Each number is 128 + 32 x the weight over its row's rms, rounded and kept within 0 to 255. Layers, rows and columns count from 0. The size above them is the row's rms in percent of the matrix's.

# layer 4 MLP down, 64x192, rms 0.415, rows 0-48, columns 64-127
size [100 101  98 104  95 108 102  94 101  95 107  95 106  97 100 102  97  97 100  98  99 103  99 107 102 105  92  95 102  92 101  95 101  97 104  92  92 104  94 100  92  94 101  91 105  93 101  97 106]
[[130 172 128 185 169 155 129 196 155 156  90 124 122 115 149  67 152 129 150 123 113 123 142 113 129 108 125 146  91 138 131 158 122 124 131 140 117  92 124 167 146 129 107 131 134 102  99  68 155  44 134  84  97 125 189  99 120 121 153 155 190 135 152 148]
 [138  75 146 154 122 121 144 158 112 143  96 128 139 137 106 209 126 105 122 165 113 142  99 168 159 139 153 101 121 145 134 138 151  79 148  93  79 127 189 109 125  94 129 117  96 135 124 112 177 158 152 105  95 126 129 116 152 132 104 128 102 136 148  69]
 [153 135 173 103 128 113 140 114 125 184 223 127 134 126  51 124  65 150 141 234 135 147 130  97 158 172 105 170 116 170 118 128 202 129 189 125 161 179 110 136 171 125 123 106 118 136 128 137 109 175 123  71 149 117 123 160 106 118 134 129 150 188 142 172]
 [160 173 170 174 124 149  88 161 126 154 108 123 131 185 126 165 100 115 182 178 166 188 112 102 187 112 139 152 114 173 103 145  60  99 137 125 133  97  84 133 147 140  85 127 101 114 135 120 153 169 126 180 167 106 123 141 154 114 161  98 101 107 112  30]
 [130 175 148 115 168  44 122 133 110 113 103 166 135 150 146 127 183 143 177  95  89 100  98  96  98 130 122 160 174  58 153  32 131 164 157 147 212 160  63 176  98 132 126 139 149 150 132 126 118 113 180 144 137  92 118 168 105  92 169  65 178 116 127 155]
 [ 84 164 110 150  97 123 112  73  98 132 144  99  77 128 141 172 156 164 201 134 105 150 120  87 163 155 187 149 134 121  76 105 125 109 147 120 199 129 117  94 167  95 189 107 124 158 111 111 123  95 166 128 161 145 157 164 143 105 175 123 166 157 139  85]
 [132  71 143 122 138 152  90 108 112  98 108 125 139  88 106 188 121 107 152 122 119  96 172 154 135 149 177 107 156  93  86 123 123 165 126  81 104 117 158 121 166 109  70  88  96 143  46 147 156  88 117 118  90  59 118 153  81 109  72 107 131 175 134 142]
 [131 160 124  86 110 143 139  93  98 174 105 144 102 125 172 108  47 205 160 113 155 129 119 138 173 119 132 113 129 108  92  81 147 107  58 153 136 117 106  92  87  79 163 123 115 145 142 148 138 145 141 179 166 161 132 127  82 155 116 147  84 102  73 126]
 [145 117  84  75 146 121 147 156 106 106 182 163 145 148 122 130 133 115 131  99 113 149 108 167 126 166 112 100 104 130 124  84 138 102 141 154 165 125 137 157 139 108  97 150  90 187  99 178 139 151 146 109 112 110 158 129 126 143 111 130 133 153 160 128]
 [116 156  93 117 120 137 120  60 130 105 147  92 162 125 138 150 176 113 141 107 165  96 154 138 123 181 132 147 121 175 108 130 105 130 121 132 107 110  90 157 163  53 121  97 171 184 174 147 124 138 144  96 167 154  40 162 151 112 174 166 161 122 100 102]
 [140 161 104 104  94 143 102 160  74 121 107 122 153 153  84 123 197 124 109 101 145 155 147  88  99  93 132 136 141 191 135 120 130 106 107  70  92 145 136 174 109  57 117 126 153  69  87 112 151 123 183 148 150 134 171 149 181 157 190  84 121 137 117  84]
 [131 139  46 180 188 131 110 130  91  58 151 172 140 111  71  75 182 141  90 139 126 169 167 145  78 113  82 145 192 160 155 160 189 178 175 131 175 117 119 167 158 127  96 116 123  88 140 104 117 109 161  91 144 173 135 122 106 148  79 122 117  83 159  91]
 [110 104  85 145 139 136  92 157  84  88  91  94  98  80 137 169 155 140  88 127 167 114  97 122 145 145  80 121  85 131 137 138 166 147 112 129 162 127 126 167 122  84 136  77 193 101 141 137 139 143 127 153 148  81 173 134 134 110 123 120 165 123 122 125]
 [133  85 158 171 116 128 165 121  88 151 139 135 134 178 174 115 139 166 107 127 109 119 146 109  98 109 131 116  94 116 170 162 128 155 146 178  95 137 140 141 124  91 121 112 135 139 120 142 144 176  73 109  91 184 163  96 145 218 167 176 127 148 189 120]
 [ 93 115 109 132 139 151 118 118  49  83 186 206 119 165 102  36  82 105 120 134 141  89 105 111 121 129 129 179 152 135 150 115  77  54 169 121 134 156 137 179 171 181 144 161 133 161 168 182 165 146 113 180 144 104 176 172  86 122 136 143 115 124 131 161]
 [ 70 106 125  66  75 109 143 120 164 103 117 157 131 131 122  90 117 154 104 134 150 129 135 102 151 123 114 114 162 195 127 119 104 163 140 182 129 121 115 130  69 181 121  75 126 112 132  88 100 147 161  89 114  86  87 131 125 124 156  78 115  99  61 145]
 [ 94 131  67 137 137 129 127 148 104 115 117  89 156 128 110 100 138  62  76 151 176 109 150 132 128 120 126 112 167 176 119 102 140 122 112  99 138 155  80 111 118 178 177 162 117 138 107 160 136 129 142 161  94 129 142 137 131 101 157  96 113 121 145 166]
 [127 150 198 124 131 149  73 142 161 109 131  96  96 155 179 170 134 107  49 169  88 129 113 118 145 114 152 109  69 164  86 185  94 105 125 119 140  79 171  95 154 164 120 144 155 131 109 134 146  86 138 130 162 146 164 124 151 103 102 185 121 128 109 111]
 [114 104 123 113 153 131 104 134 106 104  55 135  94 141  80 172 109 121 136 109 136 140  91 138 119 148 167 124  99 134  88 139 115 135 147 100 124 143 106 193 140 158 141 159 179  77 141 135 121  98 121 120 146 118 124 142 102 160  52 140 116  75 107 147]
 [ 88 103 143 172  46 105  92  91 187 105 139  28 148 147  50 147 156 112 132 170 127 158 132 186 103 157 115 187 116 139 128 107 126 131 118 157 135 160 137 128 107 145 123 119 157  91 164 123 138 115 112 137 140 124 100 191  76 106 131 128 191 153  18 135]
 [105 171 123 117 137 159 138 148 136  95 137 140 146 141 146 153 112 144  72  83 155  80 136 110  62 159 130 162 130 166  65 157  60  76  39 180 130  94 175 121 121 126 126 115 105 137  82  92 139  70 126 135 117 123 136 182 110  27 127 178  82 171 173 110]
 [150 131  82 178  79  78  70 123 150 164 138 156 128 111 123 168 179 177 152 114 145 135  63 116  84 177 177 153 117  99 113 154 161 145 104 151  98 172 112 169 100 117 115  93 129  72 142 140  96 129 150 172 133  79 147 146 123 118 190 157 139 134  93 105]
 [106 160 168 122  84 158 144 108 142 148 125 109 166 144 166 139 122 126  60 116 121 144 145 128 137  83 143 123 157 116 156  94  84 113 101 117 197 117 111 123 149 125 136 160 108 208 132 158 153 165 175 147 137 102  81 141 105 178 122 169  94 171  93 176]
 [137 139  66 125 126 141 171 135 112 111  96 165 184 164 157 133 128 177 160 177 117 121  91 121  80 121  89 130 122 128  97  73  75  99 158 125 116 156 143 134 152 125 111 110 136  72 132 103 143 106 109 152 193 193 116 151 137  90 124 133 155 200 133 135]
 [125 148  74 109 148 132 111 153  95  97 107 179 113 124 141 187 124 151 129 179 148 108 138 120 125 170  83 145  99 185 125 140 132 169 137  89  96  74 176 146 128 108 120 137 162 108 155  82 117 119 136 132 203 143 158  97 168 166 132  84 161  54  87 101]
 [ 85 178  92 142 127 171 193  91 132 161  68 119 154 104 135  83 146 139 163 117  99 149 128 146 121  77 183 145 153 148 126 118 135 152  71 103 125 203  69 177 125 161 108 146 113 117 133 147 108 175 125  91 157  60 123 162  95 119 116  93 112  91 101 112]
 [111 151  94 125 159 137  95 161 117 130 149  93 178 103 100 125 105 126 135 130  56  90 128 164 115 127 166  96 153 129 125 129 143 116 148  97 110 161 158  92 188 118 166 111 136 125 126  97 137 109  50 153 159 175 170 115 159 133 150  84 130 123  89 207]
 [149 106 105 113 160 119 128 144 112  92 141 131 147  92 150 116 122 142 156 113 156 181 129  53  93 122  92 124 192 106 140 109 135 148 102 115  90 108  84  71 152 129  74 119 176 149 151 120 159 190 110 110 106 129 131 106 138 137  87 102  96 186 129  52]
 [174 128 150 128 128 207 127 157 152 101  92 184 102 105 107 177 140 171 129 113  92 173  70  58 108 117 163 166  67 130 103 143 118 141 184  89 121  97 171  87  95  85 146 127 156 153 135 111 164  77 167 148 147 117 104 113 159  89 150 138 118  59 170 183]
 [139 120  90 130  95  79 170 117 153 164  91 114 106 108  92 107 120 148 123 140 125 116 128 179 156 134 138 139 108 106 105  96 126 161 144  57 118 177 158  90 126 132 187 100 107 108  65 123 142  98  91  81 161  57 159 132 123  66 147 131 148 148 117 119]
 [150 159  79 128  82 156  96  26 179  90 135 126 104 158 108  98 122 143 107 143 153 120 114 118 160  93 110 145 134 165  97 141 186 153 184 135 129 108 107 125  88 200 103 133 148 150 147 105 143  93 108 120  93  87 138 113 187 123 121 159 136 157 116  97]
 [106 131 135 135  56 126 109 121 149 163 152 140  97 115 159 111 153 165 111 112 148 151  63 122  89 154 194 161 139 132 158 111 101 135 139 136 107 175  97  73 104 123  70 100 143 155 103 114 206 133 153 179 135  93  97  98  65 122 113 156  96 123 121 134]
 [101 120 103 118 151 179  94 122 126 170 131 134  89 105 131 111 114 145 145 168 140 130 147  87 115 170 104 138 215 132 133  89 158 184 152 204 166 149  75 130 117 165  74  79  95 112 127 102  86 129 126 150 139 114 144 136  81 165  95 114 144 108  88 108]
 [126 118 109  84 116 117  96 181 183 116 139  92 144 137 171 130 159  63 150 201 119  72 124  99 147 117 123 150 100 130 161 113 116 122 110 153 107 124 100 204 139 184  90  96 145 203 165 181 122 153 102 184 157 108 109 155 110 213 182 121 204 108 136 137]
 [118  82 216  83 119 172 129 126 113 165  81 159 133 125  70 120 137 174 117 128  88 182 153  91 144 173 136  68 115 118 151  53 127 161 140 157 129 147 135 110  93 118 140  82  65 144  76 134 124 146 142 157 158 133 100 144 126 153  90 114 142 105 100 155]
 [195 159 113 148 120  97 116 113 143 167 145 137 112  78 158 117  72 148 174 193 119  64 125 147 117 114 135 125  86 101 116 145 157 115 174 140  58  83 119 135 131 128 109 146  62 200 138 145 129 110  38  80 144 120 142 115 151 122 148  80 176 116 117 123]
 [145  86 205 166 149 119 123 112 174 121 204 117  67 167 125 137 156 149 109 117 152 134 123 109 100 107 153  91  93 148  97 111 119 176 126  92 137 139 148  93 128 118 177 119 180  97 157 114 177  88 127 154 106 155 160 122 158 182 139 108 151 144 155 147]
 [132 120 186 114 127 131 157 152 155  68 109 152 180 144 174 146  94 156 133 165  67 134 146 137 169 219 158 125 177 110 116 153 106 138 101  90 161 121 138 135 192 102  94 131 124 164 161 142 105 117 115 149  98 177 148 127 108 167  60 134 162 113 140  92]
 [ 94 156  98 127 117 207 171 156 121  85 141 151 168 121 173 185 140 174 137 148 232 119 132 117 186 124 129 123  73 123 109 173  97 109 146 176 114 107 135 131 125 132 102 127 211 193 108 132 124 111  83 141 171 110 146 128 135 131 136 157 140 111 145  87]
 [ 96  97  56  79 119 163 190 140 118 148 110 120 131 108 156 150 169 110 128 134 181 190  76 194 121 157 154 167 130 107 154  77 101 153 117 119  43 145 107 102 101 134 107 178 119 184 100 159 161  69 133  60 107 119  92 149 163 126  97  95  75 123 125 140]
 [111  82 141  55 129 120 144 132 100 118 107 152 107 135 106 130  73 124 126 171 122 170 146 179 107  88 141 138 160 144 125 164 121 125 124 152 147 109 115 121 169 209 162  95 160  79 133 203 154 102  85 169  98 130  72 162 182 165 137 123 122 129  98 104]
 [141  74 106 193 136  97 106 156 145 109 109 123 170 106 118  66 146  63 140 136 154 153 127 126  69 176 102 133  94 140 142  55 126 150 110 112 154 147 130 107 174  64 110 133  90 131 135 146 117 148 207 140 106 174 105 115 160 123 122 111 126 126 111 156]
 [156  60 167 112 138  86 137 113 139 124 136 115  97 164 170 151 105 133 201 130 153 128 103  83 104 170 141 130 145 179  82 117 144 114 154  86  91 151 122 193 135 164 129 139 105 129 155 133 122 102 111 157 167 136 145  93 147  92 161 107 106 150  99 108]
 [160 111 110 148 100   4  61 155 106  58 153 189 143 190 117 122 137 146 129 137 130 149 170 169  73 108 157 119 107 111 159 100 127 151 198  85 174 140 108 108  90 169 121 114 188 188 103 151 157 166 108 147 128 134 111 103 136 141 171 181 132 136 152 117]
 [110 167 114 107 115 110 151 149  69 144 142 106  61 135 117 139  55 141 166 116 109 111 135 109 158 152 118 120 145  82 170 114 119 153 135  77 148 103 170  71 184 150  79 154 128 153 115 115 118 127 134  77 168 131 130 135 126 175  85 188 109 116 108 126]
 [ 44 114 130 164  98 143 122 104 103 152 100 202  95  98 103 129 149 124 156 194 181 202 114  76 111 173 148  96 112 144  80  72 171 157 109 144 117 138 138 143 130  85 136 160  77 165  14 144 186 115 129 125  77 126 167 117 106 155 155 141 153 175 123  53]
 [180 144  96 122  53 108 109 136  98 146 160  96 111 159  76 124 141 137 118 116 146 163  60  88 120 132 136 125 164 111 175 129 107 108 136 158 132 126 108 146  77 147 169 168 158 182 132 189 118 176  76 137 111 129  97 137  78 141 156 127 108 164  87 106]
 [126  98 147 159  46 164 113 150 164  70 176 104 164 130 112 156 108 104 150 108 135 175 100  88 132 106 119 163 113  94 125 160 131  88 163 124  38 164 153  99  59 136  95 103  87 132  99 117  88 136 185  97  63  66 128 176 164 147 120 213 110  80 135  69]
 [129 177 158 140  98 152 119 105 231 100 200 105 133 120 142 120 133 114 189 120 165 104 111  86 173 149  99 123 112 100 162 162 140 109 158  97 109 107 132 148 128 163  99 132 132  89 133 130  91 140  97 185  99 201 141 166 146 106  88 160 142  61 134 134]]